python train.py --init="normal" --warmup_steps=200 --batch_tokens=65536
Each number is 128 + 24 x the weight over its row's rms, rounded and kept within 0 to 255. Layers, rows and columns count from 0. Numbers have three digits each. The size before them is the row's rms in percent of the matrix's.

# layer 10 MLP down (transposed), 1792x448, rms 0.0349, rows 189-251, columns 224-335
109:157182138119155109172153120129130130072139186135144114171135151100126098143156138112151097146105090167156116162117176137109115147131125176138160120131130110131162140136131159156129143148116161115166100162147162149167136140152114117110171165127144097145132096111138144139147089118106121104169167150100130092085157125118139164091129161120
108:113120150137146164093105148118159135090126109127143133141084146100187114113158107156142113140155144131140105101067138131136133126123152159154157158129084053128123120126141115086132145143134109141157146150117120098162146087157112132127108157125138112107179131170134117117121121087102110147094123158113127126121124115178154151138117106114
103:138148155158161113130159127100129149141129130162159147090085098087144102142094136069116121129122149124168181130149118065138096114140142156059133111098140145121110100122080129096144184137171126151124151122154127125109116145148163172114120121127074144147085177100084133171118119162153143107167145075105130165152124093165107102129096102124
090:089143118142135171115101154130114134105123110144118143122083148142107155084126162142121112125095158141168114124123101118160097118115143159077157133157124144129117188095140122090137138130135158116120114107139106124136155128094128114114108136138141135133129123149114186125156068109099150147118110111114121117082119121090157101139158118166
100:130126111120100155196108113075120138162141075107110105089119163109093124162141083125152132129123117124110091140128152115118123136145122120142132147076136144121137139123153098133102094126141106097154133089091142095152098132130128144125137088107140160134141125141104139145162128114131155116123122118111156144118113108141199131080145130156
083:150098127145152176098167116141133122083130103080138167124149138110133116107151125115159121117142130110163126152113129090106166131110114144125110161103163124120109133123122168177168107181135159177123147132163150084123083117154149094083106110144147127115111134117122127130153187140142141159094158166124117099136178146110132159201145176106
104:092133083140091099131128104154154104140153136130101119118089094130140125134147114099127091103150101074107114153108138110102118148121124125137128112174097128139148089102113119137131124101182109111113102095136136157141096091133068193131145108103123132110088171113146126100147134148139135127139106127102109101107168131108159142173110109119
105:123164099186127137155145130092082136146160148121142124136075103092082109120211114126116141095131118145106138133093108148121096089141110136148089076134167141131110150124105127109130148151089120118161139141161103154094124076095155116106164118128132133085148106138126102128139089081150114107134120103065119138195167129161136143149176179165
081:139141142149142136095113144126129148164150087138104152092088162118136155128109094149122173117139139129125150149129109103103129147120105080191120084111159112123113119145135108103118101136128115156132161141140087141135151099106116157126113160147110148111108105173116098080151116158134133130102163133138133130131112095129139117133155147102
094:124145129108135115067087083123119133103115124107161140106149113096146121168086132097126082075121135134108169086144150137138101126097135103162139091087128126126117133149102154127149157113141109103116183171123135153140123148155076098135129135115105128130127154098130143145145121148165116136116137119141091156118061089125110110141105139113
102:147115104144144092122125149123115146100110127144139108117116125136158158121086113117125175136176080208102127132165160103112153117141144069073135121149137105073149161134093146132181147167119141129146124108130138142138128171123123145112122130118129174159121145114119096115101149116145121101166138130108149119136110103143109109090121100119
113:161127111124096131173166132142113108164159066155139119118138105134125117118129126121135114159130106119119130148108189117142101157114127100096126163123115102112093126150146133116141162119178133154160115170090115127121085119145157130177144128125117123089129132155095151150122093066150110115101144114113097124146154156115122126154123152149
093:133136121150163093141147103173124161108135125130129172122100163090142107117133149147086165135074136136112147141151158135131125121147119115159139139123107186147163127163097165109128105142160138122179125154114139064119124124117128109169104168130127083137099133105157175107135104156139127165117095133107114177123099136079128130081141161131
112:111103171068161106104087129134149123118151124101139138111115134120123194109152183115117127099113134107124110128145144124093176130139122116122149084112168120101145153116125147162118181122100129202116122156127120142092134098108117100075110092113104110115115110143074139147141115142133113134135125144134108114143138123122135116133146150169
098:115133185156160086138161117117109125123134091125129094111157153115143146155142118152137055108127146158131119196113129120116117127140169088107124162106125053145094102171134151141142109158137143130101091153134143128168113167113143127154043097131078098116151141096127112139116128121136154135144127173116139123117146145133179130168118124101
086:152117149153141112167093085094073123111143117154130080158084121101127147129140122093110152072103172162123094144122151109177086108118128127149159107149121138127122141155117136087121154112092103122134171115135069127165096097143138104110144128148148139098129160131120157116125147173127141104113115130142117115153115147116115085139171064140
099:141102122144123122167142126156152146104146131185112122146144127136128150154130115106157120110102104103096121089142095092116151143146076119109150122124136152104138129148119120132154101124108108083129116139158120146123173132112053140146120120087130118136158138158132150087129094130141108102125093161095157130102105145164148122127098093086
098:139144138131143122157098108143082136167128099116184117114092110098135111154147093147111114078150136147142147117142163132133098106107156174154154134111122082132103118110163144158131128118128121103147076094136138117145141096149156131142109122134127094137111086157121129175129150093120118141048122107114142100159143136113118163132103064155
104:111105099122135076120198118126131139121109140146145126114149155121113134094155145135106179139149113116147129165154095142164117132148126087127100149099112141143130091171111115130138171117114177076150151142130150128113121150113180145147154097127120154130093122176139099123124138115156108135157166083067073115134090115094134079094138117106
096:150132158147122130143113112097143119135113104148126146129144112106119148107141142106156076135130140153120129123165125138136138126141159132130123118164111080114063139151126153148134114158144136140085147122191098171165138151106159123113118081117114144133102137103094101167130118107121142114124205131122132093136131184096144116087120094122
124:161106135136150155123157137089137141127150098125154106118107139142111090163154098145149111103117104146122081141121157130066145124151124122151104128132141062140138154156146115083130143129101118096112122141129164134167152142146105077139132110131096153094156125082151138136144134158144150119181104089114130167114141167150170085114059099131
091:117143114134143134126133106143091144102104168122159119137098155091137105173124096138126117130126121177127118126066155142190132088160137133152137165083120082118145136100155118116092107159174159133129121105097112128129134148107150110137124111157130115114119134145161123111176126106120149153159094126151095132145144100100167175156119117172
085:113155134160178145110143095158099168134148141124098113128133104146116127139117172160158147175117125146138149143147146089121094089158145168127103138140134087140137130122132188119127085179117097130132106094167136115128123161123115119161102114121136090113128150171142187105156137121124096126120114123122140151118142164106102146113145138159
092:170111141119130116123179124153164088124134160138111127119149125101119146095099131127181093207128093113126058091134146080118162156126102131146120139097148182127108154172126100131136141141130132146143174097090107120127081108117114151106126112168139114095117140153135090119086138142148114103126152134115110155105108136150154127136129120165
100:102137157107161083151148123122124103137115118112106111129098183138141104138149102084128150125098117152095107119133128116100154127149115128130136118059131204100101116114159121146125136141151181140169108154100121164125119117129119117121063146091103142126092185119127086152128167148137153166148094151125131131147127170100119095146088083131
095:086107113115169141094137138116145109129116081130147088121133131119135135162110114123094165137144151187126099130084149153105148112130144103159141102154133063125127077104098131142127125109123139101101142157156122155103126099170123142131156096182105131169153117100110124074155130124149118149114137100131142132109113149174135122161111137143
099:138135109086083139112130122124129136100146181174147136126148149116095105108147159109119131111117099083105110127101113164084131165154128148129142117116109082129115125110164174127079146135093102160130133131109089127097107113144108120118126083155097140129118141133123156136146118143160083123125117147152104119123091161179101131145175123140
125:130174104120131152137100087096094108100155109124189147091120166158110120170127102112101187158144129131103131136141097123137117134170136142129130076089169152179098085077127117144123134088102137143131153149146114143108133107100134187117129126128126147106164127127121103128130129153161126146147088106149156083107145142117132108159103124132
092:120115148140114095101143134151130153153114161112132158110119108141121153150144136119127115099157100106110167094121117116149151145103114111137107129123143145147075126136133090169098163147117131135151164142125136057100104166142111111109139152153135121117086111108114097134188136131104115131124117136133179114129117139119131118094109110144
101:152146153130164127083108122123117109114167134154107121073120113146132105101131165153164134177119089109121129143130143146106131108138129115154120133127139138114160152112113128137183127116141166113089117080089116126150127084106097107138168117124107132100143169136110197135152108133134148127167119133115121164128107148127102107129143147195
105:095155075089128145118177138136143163127129086091114177122152096156154119103139138102108093158124095100127114114138095178139097115150107126119132148159135104110132136125125132103152070124127153127110148156162140110084116134112172140129150161114084173127124153101135121105165079126108118150162159080104135142104072108084106147155128177164
096:126102112149102131133133138130082129116151157131150107086128139151116135148107119122113126147149115123115107128162110133151099045150122141101109173112112136124070074153121170112115145085132092137138134145165144091172119118146132106088106118113133114076131122115127138131152102118142097096140123150147129161120088148116151097133155121104
091:125143110123091137120132125100116153144080144134151119121110116105153088121154160127137131109091121118173156149093080096138073109127150112160132180173146124145097167140112127118100121128149127123135170106100157149120123175109091121145089115129101126141111106142100144117116117142145149134133126135167076081119112149123153112156151121127
105:127138112117138093169077125097146103109085138104150136143146129092132138103159141155117141145147112135098144077123145142108105089137128119108111104122125117088095164105100115144124146171116153159119126098119140127136161099148152094131106139135132138129135080128124099120102113120107172090124112132132115106133109137166124138146208132138
105:116117102163101192133120139122139125137111129136106082141102121145132174103126157130171144145145147143141106142134107127118125114113138144139140191077147183167140131088144120131106108079120123104128104136100115180155123134138101167124148086155120104107138080105148106129113124149094132142148099136124116134108128166110105152128169141133
104:146132113171140119115097144115098127114101147123097197153116124190141138110100114083153122142121126130157133133112120108154149165170207087112103094081139094091085107121116143135155128146080113118115139143122099106116133119126130117143128114120107146115152143178109130103144134124119112123117111137122136112155105148132124101145129120115
088:113108098114142139137103181148159152124166099134142135126160128135123162130082136160128146145158129122134102138111117140115174084128101129179123125129188125139144130159127113121126153141082136165102113139120108113149120096176158117110179146122108125142124112136128127165109108096152091088105112111164106144114102148146134130126116117191
096:111110126091113159158136131128078116193074078121160078136103169133159107125125102114114165108098141110111140113117138163122127119135095142080139110100135147103145149081082110138133176139109109106130108143116141134142123120092151061152108116109109095115141120152112141165161112124141144118125154138127134130152145102156143113115173174129
097:147106111133162128138156132116162133077103114135085119137124104130110112120170152154115091146085185126073108135105108138120130114120135140126161162140132074124166122151145127102190158122137111131065111159148128187135155088132104131180106116131131138121086132132128149098159114146100139129083127124166135178136187116127112098095085125149
100:133114138153077131102138128112134120143128146124099097116124144069092095153127096096123129106140113147150129147107153134095137125139100162098156157161101149114098110121156152120123073150087102107115121061167115125076135146122152134153109174119124123182115058141169100128140083105120112135101132129173125135128143162111148140145129121102
096:135154106103132146130100108122121158132149084129129152141142119142096152115170080112087160134132112166148120157119129111127104097152132109122151103144097134149139100107147144077132086158128138133187169146107119094128144102103142120105134162066114147172124085101100098164110160118157169086116157094139143099101143106102095089142110128112
103:132119143104168133113156153099124136093077104129157168158115090138108133130095134134146138121108116150118153110129134156114133138132153099122159116091112149131090141102101113131148148077130123111095157139150144119161142110075114093140105074126138152140145118097167140103153146131131158091139137169115061090136111106130118081142143146175
111:120129119116143123121122091133107095111129158134117075136155117131084121166119099147132159132169131139118144126147123177147135109135113142135159139090091098088121131097159144164088067096114099141098077122123114135132103081143129074103142126123130119121088091134160141150110086137161110141124118107062124119123118116125161091113159123145
092:091169140156120147130167151126141140142136139112127112143151107123083181106142155137120131132076097104138153116093112125148152096115161077136115121130107176135149102104119133137162100152161135186136131157135143159121113137130154093122134119167166083165138108124132131143134112107150120120096096151118133132116115139159142140098133118146
101:125097132116105111157169093114142155123148080119125117127132141124122135149095093114137185095084096123102113112088123133094145120141165088089160148104092178112102136173143142145094092097154172142112138139109158123130160073102170145146111146125138149079123145145123095093118175110165145114154123103135079119112121144103145143106105110118
094:118101131138140114163111130126100164091165141109128140116112147127155106139094165155106132107111115140127173146142115112118132120138138127125115104171117196150167148104110138140095138139151113136099118135147094110155146124094099098109158094118111134144121128127108106147143113157114131132147137130082131111122121074152089134095159115143
105:147147164094122133085114106106104088164105130118142131127153097153110112140084103117114116099109117091122100106097145126150127095114126115133168164131128082154143137132172104090152162141131173128119104115127122134115110124104110136136080124119137129102124141131149128127113130111129111100124121136135085143089118130096133087149119150124
106:109177130125139138138119131129117168125203138159153147151165120126144114125106089115143108152097135127124154167127157157123107154147149120113110140112153120150128140126137169132166148140118172161131136083140128137167071149133186105083150158122166081099153131123144089107133147133122130195137089165137124120091166126122125128123124096092
107:122139140139114129151121146154168129180131095117112108123112080161142127115149154143126121155125109086124131137105131112133117148111130114156114170143115149123113114127138111136126090102176100117124110167134115106105060148057146115109121133123153165105155163153121091134138166132130162120157135115158114147128155153127158111103096073133
108:158183148153136120111131126106166104154117121101149134094111124145127110117114108131140143102079117149135139144112134125121125148126120151128156134155135046082121107159120135073114130079148215116117103141111122143121141124174145163139149169122104191143084156109092103128123111113123162155113153105131128120138133124103178163135138107096
084:122131114088131129125151125099118139151135127140094129116160138127152120096132157186178147159106108129096170139165133139123093129126156126080138111098168185129156120145099147124092114111146112179145125137121119098115124147140144157167120151084095100127134161134118157109150120101144128133088126187098153133101128116118123148118123096076
097:115110141117145117109096109156083165148138152141148137101151109116119108158139134126072087134153174090141166115120114171125118124100166147135102125188137075145101139104116140159079191122136128178128160147095164149181124134129157139122127141125120130156106116124101133179154100110146118115092071141111148121154117136106140118163137110139
104:095121127099122134107099163140114112178133137115102121089112129163115139143134134156124112136157120138108100129125163119106150130124108152124078138175135080105172133162138117112133164120141164135119154125129153122136099173133175157124127134120124102136117163113086128158124147141145143122136126136175155085152150172131084129118153137072
095:143124170103085105093132140112138153090144141104146092124151156133118125146117154078176092113128063103126143121099079127152081136115132112134116104107119145107121095106124139184172097197116133146162123085148152115155151098115133121155102130097115127166099164162153090149101087137157141122147055154103126146160121140125118109143129161093
100:145122150153128112121141119180158074088130105139116117127128140164137120159119097146125134138112156156127135173100137136116126126132146138120134134105069155125124149131092139171114149154128159064119155080152113160141122091113137162129132143108139155121138134131134115114162143194137096147114124136192148151108143092126107098129136142109
094:160104086120132151186118111137142108140137124154087169170093150104117149137124108120099077137162128103080100146134149118108140144110112143123104094144094073148131138121158194163128128162119128151161108148098132162120139079135140132110140117135099068122125138156155132095117166118144177119102149127134135138107154141194143165086142116153
106:118114093134134092127112062125163134153115103112092122141141112156108105148146092125131200104153152116139162199081092095153129150134083116139122121087142136158116109130113164124143156152145134149174076119131121134162148151103117140093122106167113118164114179134118129125160131112149145094137134080148136122105174143101178155165141129132
080:115098121173113116112154146141111147134105105124136155161088138101103111152134154123119119122106105108129095116109145128163115105094103171099135131101146103138137114109148072128120098147165133148153099104120165134121086137153129139107129074107149094149175123096149141161158114110093171136122140135080150170113135133090134156168101123107
091:143134117103154157148103117085119072127133128106148143157099153130157128134117113112086095136119137114151116116099126115094168114137150099132120135168052087082113161093126121091094125152145144138096096123088122151114088172133091100154134128123069131153156125128094094092091140117131134123108129107144124110111115139120136095161093149124
096:140112183132088128135138137116085112103113155093140109152107109147112105089169166087102138120118130135097143137144110140118149154077141126121114142152110148132111088102112127145142128130120119118102140122120142156108139146161137107149161118137155148147166135134159127160114133139118165090127135135161141122117114129181140115133159117112
094:104137146147181144121140111133152125114181130122108131151135138124163121154065112069099122127135114127153145135134119117182119146135153106137180121142131079157158154129129139134137058122181152146097143137149121107132120135073149132088096133110146114088148127199148150138128125144180040156138137110106100098135101142091119092126123113132
097:115123104126140108128150132113114130111104112090146118136089149128140131127110136136128107133099136163122141130117130145156137128069164126161142121140181139113094131138096123156151139133128129142170133156132126156159148152166119133130140148145169120135117106127127125130109148146110079160141106109078135146160136099150102041116117113108
094:122115119108117139119151142129118102133134104215143167137133103119107127135108107103137102152112142146135152143141111125130092125115136147134117138089140094121134120130147122094069133098126134147124121121173131117179161112132104094097149149124167076145154121133089098105120085136099140116119166104146145097084140099110127151136072124162
# layer 10 MLP up, 1792x448, rms 0.175, rows 190-251, columns 224-335
106:103077109122175106137151149114159099140130139079143154121133161132108132135138140136097124125130131127151118121143123142154114145142114127116155143108081155080108170150114111148131096147106112117144117154096145103141088172135171154124115131138132117126148134106156101134149130172101130145100179115091103126129128181128114095115131133140
098:136149125109090155175135136135125141129123134163139114158082104093141103162124144065129105110142171095137125110138115161162136094164067086144133150148104144089126139136120132147127057170128126129115160157094128137132157127115122118166081149112127110116150132071126133146109129117107095132127111129114127114109146108123116147139141125112
088:114084160134134107093119103122170125117133146122107132114138125137160122114136149162140103147155167151101135113104133147109139111141114128151183132062144132160154131174159119071139127167131117099101147099161103140075129130153139170164159097131084184104170126119122102149134140151131166102119175122147157142082081114193145084106099121138
096:127125118138100080187147118102131168137129115064124135171106091093137127163127100136136095139103127118134115104100131085157126149139132179134148131115163123137111134141103122121105088098165110095120150108159168142138115121139129116110090122141170149119152089133084135086149169076139107137149119123122155113116159129136170113126154128111
083:155118107138119077120096114133128133127159187172135132096109145155094140130102126122104106094134131120141141111064121140128129130193109087145112139171112124132115106104139108156088143140149128131137113105122115174119133122181106134109148120139122105173152116122140111153149162118122119121150153110109117128088137095099110122148127091100
102:150127125132099117138073173099140148147108125155116126122172105152158142161124166134145110120141095081154133128127126188121146172113108117103121122097167110166151134134127103124138127167121153111132101164117172156119145113113126107112124085139140129145143104156121122170098143130091113115130140145112105106122096136168163167135105140126
107:154172088152102134183140105081126146096161166104156110103099115130132164085137158132142161109152098128135090076132129132133133129139172135118125124129148155155116145152076101081146121151175092091150134099107113142113126144105132123124113100140128089125119153126130124098136069160098126118139157134118105107130123102115127110107103140100
103:127093163172128158077127101125115149191092124108137109124124106148141127124096161104130111133170133136153110118153136128125118158178080085138070081076133135124078120149122096108120164158096136210129123127160144159110130122109118107113078127118093111124142137170122134149154124116116095096110140143127132167156149162109128117109137084144
095:158143128118128112150120070151131094125155118143123110130130122105123110098158118093166097075148107122116100173128112147171091099105080149191160121156153132137101119138082150136123105133152128144145088110105134109135144108108127112132168169136139132083109112146139147126123147110180142105107143134114107166126144136155124119134102148078
101:139162131120100085152145106123130093145083131098080140104139131114161171181126154120128143109091123128148120104124137133129172134108097137085149120094133139162145167154131128124144097103117128150101084154116118130114123167132140129135164113107142135106137143141123133138131090106131122119123099139103108104176147146128119128124121115111
111:123157069154129090111147153116107148119163116098122117130132134128167124160136154145163139116142141118100144139175129096138110152118143129118096087107117119126154141126084101124117088119150153101102126134127130146178094145155151149116142111126129123113157068175140108111145141142125118107113115101135135122177159144157112097116171136111
104:151134117098146159140141125121151132122112183100117149142132087153153122135133091125100138153172137115149119122164150163117112138143156144068124105086090130131103108122073150138088127118111164115095134114124169086160117133145119111126099103131164178125184130168110126109111061099082127141130143128098149124128194104139157072098152166156
113:103173116128147145082118154115118082113107095123124152106090096154117126142126159151106183143156089109127172140132129093141141120136093134163161130111117154112166145120099168146171164130091122158119114128091154144116108156178116115140180132141143142108170105151088195134144145078106124101125124169118136103127151173149132128092151161082
095:135084095122119182161089150117091145125124137141095126129110113142065142076151123094180136117087142073110181098097099122101120124161121082100125139086120137120113128101092121125171135097142124135129160121122157113126120122136118126141174119106153123146149106121127122123145144160121107152135128097090145155137120126133113131110129093107
083:100146143112143168132094142156156166123144089171163073148142197141089144095125107121098108132126140126103121114137126139169130135194145153104184150151156106153099177092100155131094153122137140110115125123116114140131076140121155140093162125149158103112155127085093084111116120150141143160107166131116122149146108148111148114137142119129
106:153134108137143105155151122124124093134124153140123161130088072108146136103109128087121108119130116141129133118138155106127163150164103104127109167135128097109145122119103097148128145116118150138152153133138136120147070155179128072108103174128094120157152091084120150103072139098075122134139132159099137169042100134131129110159095124145
106:123122150095108134125127130108152162193135123146137131122116134116136159122109110136125123140117159090125108127169130148180107170132173127117119119117160111130147131115133177167087151144128130072133125137149103140189098135137128114074114137120158081095111117107125091121131132138127084115122114123182118120075130122115118175110124111110
087:128107110152187121137132121116145121102113148174158101102133133169071141124141123139108140129117131151159159127127088147149169132171137107147074153122099136106112142135099134160108110136106119118134132123136137179126092104078110122134138121118128153139125110119153147107182137128167116136104147088124133103123113146116109114078115103125
097:100120166177136150133154133109121124146119098113107138116128128139137148137138132163102128105122124125134130115126157144152119141133107112114139111042127126145152175100140141119130147160132097113125088161118143100074103126123156136100120114141154178100161108118126112125106148135132102131117121100132143131183104104123116114111157156136
111:106109114114098141132139153148149152072122135097131136195144184167108148096150071141126140144166135087146114121122141099147146126124115093075193130131132125178125123099129144174140119126101117162110088124161168145118099128155119103118121140154115103153144139129110122133107103139110098101117151152114125197101158127166151178143095115180
093:134137103096135142129127119106157138180134152096103145146157091140141180135161108113112109129143157090118147090113155135124103134146128124125137154129139143147127180122153089127117116157115099159141157164132112145108141181150158129140143149145121168124150120149106149095097113120114118131183144154164123144152152108174129125142116127090
082:131109144148136098112147107114133115147112084163145126142099127136171105121116125132095171173152083119121178119119116135122132086137129128101096107119154154141162125147117124138114133170122108151157115141094106173124137110130135143145129143135105122095146167117142160147109195100146147090188125118162113084129144126099120141121113136154
094:142137150110100137113111076113096136121140133140127137131131150137089119094127129142149117096078164116122194150177135137107128149111128149164117133133142073147112168114139153143088103106111132146135074132135156181136141156119118133134123107130133123132104144136124139156147115163148138146143103148147124120122172100127093119139136165146
101:133147077127121114107142179128123164132113069142139126089129132128110152097110106117127077160130094146107121126169125160099142126128167112122114125131167114147138111105108144149169087118138174118069155153122089128112156141138093111134146154138130108155129113139128115173077122168176117114129113119147112112114171142153125096124081124140
118:144175108060142139152096101138120123146133082143112124169154182126087123122137129124128165102125134097166090125105094140148131137107131134103104126155096115087084121132143169149127142169147151108194090134115134156135134112138137130144108151157100134146128122118074103111096124117125146088093187135185173130154150106093127156096137145140
102:111092124172082089134144147138166148109128128137159140128121122102142165142145121128129120149143095088121137175115123133136125131122166129123138116131134152177102094118102125088102103117128075194143112148119160167164115136100110159117112100144152124167143105132144123094132125136087138117099091129128127114061118150139109150117116116131
111:111145133169168137153171122118152180179151170155167129110089103118099093105112127134142137118113122191106122148101103088069135084168115133137075122106126128136085104129084067190124120171147162106163127132120124169142148129097128159111100114086151139156135139110122086128127095145118149132109148104152106109141144148122155120098124142132
090:106131093127142118182151112127168129126134134092143153167110124130094147149168152156108144140116115099122098132125144063101114073157117130121112123102126180115123174096121130100121083125135114145128119122090141117138137153133132117086133136097121140122137142147122108133177110153127127138145137080114130089139106175121136093157114172126
100:114079130120178135163102154158132118096109128137137173158121126139110113123117133164152111159160099128126129113085139106132176098131149104126144115169114111112129137176130127130098137151148151153131174147119162117151113142129097158110125161141110136128131108121076130085151109117144146069139117103090156140134142103112094135085171110084
103:116134115168122159117111138137165107130107125079121123144133151135135130140159179128137128133140094156141126083145142103153117152119154170089125114099135107106137164126077096106114106117127166100153114138131177144100163103096105131106105079124123169141145100147149158128138105133077151106156146148127167150132073181150095119125126174096
097:196138116124132123146095107140172163146165092124151120095140140150111155167147135118126081165119087136131118151122121095099165140155152151146157154145147111139091140100127112130093158144182147145136164142134155151141119154152127131126139062138125133103119100145144149142154160160165107143128134110058116124117121134095107130078102116108
097:107165174113122073144122126139143150121142108128113134136127110185174120129136113174104143119150091118119092147133112119149130134136141151082156144167100178147122146119191143121148130170119149148125125102138095142089117148147108138121110110141091102102113141100125146128090122128102101159176132154116143140152142144123129160117175109150
104:093127107142147116131127157153146171126114145102081138127133104147144132101101149128132168121147119165157146115115156084131136105166126115147127096069146110090099125154157118160112159119131155107121135126092152124103103150101115110159119139116180135063150114097099111181122113145067150121108136141118109142092107123071185148143073106164
105:118096122131154117168144165094112139133170138106123155146126130098101145180137109144125106139144128115126142160093169100098153127132117125160081178091127152122180129128143155121136094118093124090111106149217167111099106135147125091122166163133120123105119131123144115119126142108152162101101135101113073097112119149152129065127162125111
104:150075078122156151148137141134143146130121143127151129149094111111138139144102144146106094135119124084134113175135119090117122100130137119131126138121111131136106125136122165082144130111155093132112180161118162148158153079150110135145093112098152141140114140119110121116150169136129076123154133137146108118071156095118112128164114129133
085:123152120114173171150085122089147117144156124094147104115126106126108159159133142139132149169155115147120156169125129109138139151146146100133145126127110122127111131155098125149129149135148161108110108113135163150135169133131140145109121124144133151173104148110137167125111133144151147106165101120121130161167177126116075112118144152104
100:118128145135185115105130102117110152119211106129108150130138103121154117101109153142108110122106125100107131144110117122151112145133131150098147106120125176157166127129149162096110122140138106163157156168114130158126122105116093154143125192144130169122115132173120144145105104162086166066162174102123146053146131159172115095151107060126
103:091108130134152120079161114139134134165186092166132092133140155156146134143123140143149127122149095139134083111100141118089133108096126128108134146130109125137126167153126109091138128174090103126161094138132123105130115079135082128144129130170152124116113138111093151162096130123122147155128143130174143114106093100121175121172122128116
096:139114102146091117112131116118173096130160133087108153124142174152072101123086145136161140144157144127179128117113152099102158123119121133117104146055110121113165146148146089156113138114111128128116177125123135107144139067141124120142105132171161128086126116106106142089111119120140127097157148116128088109101105174139145129111073153136
100:121137089154100093116131142106147124121155126106112156103133138176180112179173112111098107148141087131133163137163088087120132114141124086142103142096135135100154150107145112138107155123110150124119107105095118124132135119119145122117134114134117121154135130170150143160129136159092116105137078160123110134116107115138114131121155139120
099:200095141153141149105169138082181109143151103142149173176105100155139129166102104195145111123133125097166102142109187084110107150140149115109167181126108135107129089099110107144117119134150157113110114127167138075153089084117104086116115080148123143148148137152149092121134098165123148100159144146128171122114157116114090157151110183156
105:117163110113138144103152159134128129102093126148127126159146114076177117134117139125179118123108091140116169105177156130142099141130153114106155157147155138121117121181099128132103143094131115152140136128137134163073108127137134119143125121118085106143154085183151148156171129125167152148161079152109158128116127121089135097144131085148
096:117092138076113154078083130114124168124138112117150113183115125139151127120114101124132121113144173091101162140133099142118106127146109126177167155144091130129152136136132138102144121143079158108106120126142175144114109099090103087093129103155163075145083067135097127098138139131139182149124145142142143102092113174117103145109155150149
102:108136120091142119134105074111147145140129128117130108127127132134103124154095117127163167143073123131134149105125174107124147099111154167137120137111126141157125136138113146110100127136143142097149129103104123098130111182149132144122094106129141157099166142103131104141136173071103158144108124110131099106075108142119151140130072156136
095:121094159080078175107116072159114127097170087137123125133150107130116129144166112132129172108146133112128161161109171106131126090135110148162138153130143121074166125082182107155101124136141106112106146116140095119100109124120095142085094100129158153124115129117144135131135132142100160161128122148125152159091123116133109140094105139185
102:108150120142121115124144131096167154104106157132104118153109118030119146112153099117127139175138142192075098145102129150150172158110156133111117104148094151143144133135149112116125114140137106131147126113123123084110120110142135138113171143174148132131108104123098110111140114133129124160084121112141128112135170113139147146121121085137
114:082086189106111097101108123124073154079079127089111147132088137139140071114151136128124118149125144167148160154110133142145157111136121095117125094131095155097145131136124145136111128105135121123118090113114145109136127165165059132110137156125111142132161125100134176148136133132103151155085132136103104135144130128108120133122127122072
100:115114220149110100123124119109158125126106131119170150162155131105097132128161153117122106111136175120089128096141098116106157102133082183142096143075139128080138141127160114135116156119107114120156142132125106150149127148113145105137144113137128119084158088128120124133115127147113107145153146107128124117133153120154126124099082165121
102:107146145127107152119123127121113133113149139161140125159107116092172119127131085121160114145137115071117150128148111152110160141114148127123153141135112055136125155106127124161154092146149109112082165133145162120163118128118150121145137126119134147092159129128134145155145119129139103136132153153169117124092157125130133116112082111136
088:127121161105121148174102127174088131091148107138136108144034130120131153151091111127108142118149090089125107130124154128167118111109133107137107176108165125126113091128129169157126111142169134157113073098108139122164167098102140103100136128146166090132107121122133088079133101143113110136128150110136175116114168123139156154127096117141
100:137103101145100096148130108129154133155121148150165178184102099103119132158100132131125153089094121115148139119097114096156112135182136129136134153108123116122119104152136163082156117124124181131099125116186139170137153126125120157133117089171160105093113136153116152120106136114115120164100113080154136123148156100110130118167110116087
098:156155150146176079121104139150128102125102143126089105123113118134124122158107171163182104150157147147101156132151108112140148134129129133137128139141105143103127108093139153149123109143142115120134160159172112176144128065125109115144112130142147134087143140162121106144134128100146108092153143165123111071113129120138099138075120109134
098:114118138095126149147145136154118140125163198159167119145104101117092096101158108157169134158136132109121133108121159162096147113122163128153154115159124122144148163105124159133114124179122107135129107152163099133122094157118120120081097095164124159119136089110118178142087124126104130143091162110149117112114131100092094166112118090139
099:151104138149106129112116128126178111127181128169153117129113087100153131109167155112090120145172169132113115146110155109109102148078096124115110146129136167128132126142124119122105152140127124162128127119099155138150138135091096082127130151154089150110194106125114133105139142120141129076162134129189119142136081173096102107105134156102
098:096104095123136075149091117125116103098131155167111129143105176150102103163130141145146124117101148122121124149074107117134158152137133144091112140180119112135143111109069114151134142129109152130146102132176137163155139126128142119145063126153144122110108116126086109098149139128134114140101148126101126151108112162143159142106154133147
100:081136192126098135081160126123129128160109091143128144136130134140172133157162112094143138148095120161109121114172136150137118123143102059073121101139152160173138158097147096147154114138142152157116116136095123099133102147130137156127155151134151130099156077109116124148110137153150112166138128152120130184146111180150152150147070137150
079:159110104155091141146069106114081109103122095130135168094170123120129148115148106116128144121133162107102087098104157139125127100146142107146106134096147136139097137142122157118125129084093164097108106080104133147110113126144134136122124119094126081131119106153125110143116110094120124146096094127155199134122138137108140155113161111102
098:094086163151151164089125134134125124120094190119119151117158117125122124121109125137106126125139126115091120106169110146096120143124166125148101090109132162171146110106132137142120125108110064120133168108134141136094110142132092130119106083130113138129074182126138164120162155150153127127138107132132108163132090097157083146114122162107
093:122137109129123138145107106147105123121142143116158138151150105141136162056110138115101153139159105114130130137114172135151139129168106083163110106170103118091121121090164126129123125084110114158122144119112164134102110134111150167150124149155114167149115097111136110164114128138137176164071156163145125150128111131104127126062131141126
095:125116122114098139128100145101121135116153100096141148115110142088151141080141105139086132147111169135111118114153157101107138164131098179143097141116096132123123135167160134102099144156153123095101148144133128147159129134121128135127124147123118133131124139097119124116098120105095154110117184103063106187114103133107130110115124119120
099:115123136102143087134107114113120153108108119155110120133119117172133160120127141119130094177152147086114157088091143092190123130129147082125143144118133119122116141096131159148131142095184126127137139140107135145128139080100076101110116128109150126153174095121113144159146122134119121137109110104131108140138120149107115101108129127162
095:088145146139129162115112163139152093159148112082118082116099133127097140077112103165105117144109160105127132116136158092153132134120132162126159150112092119133125115131071150144112118107116142147093155148157162165120094156152148141090129148170136087113086095113139169136139129095129144128137090098101187133168114117182132165108138132115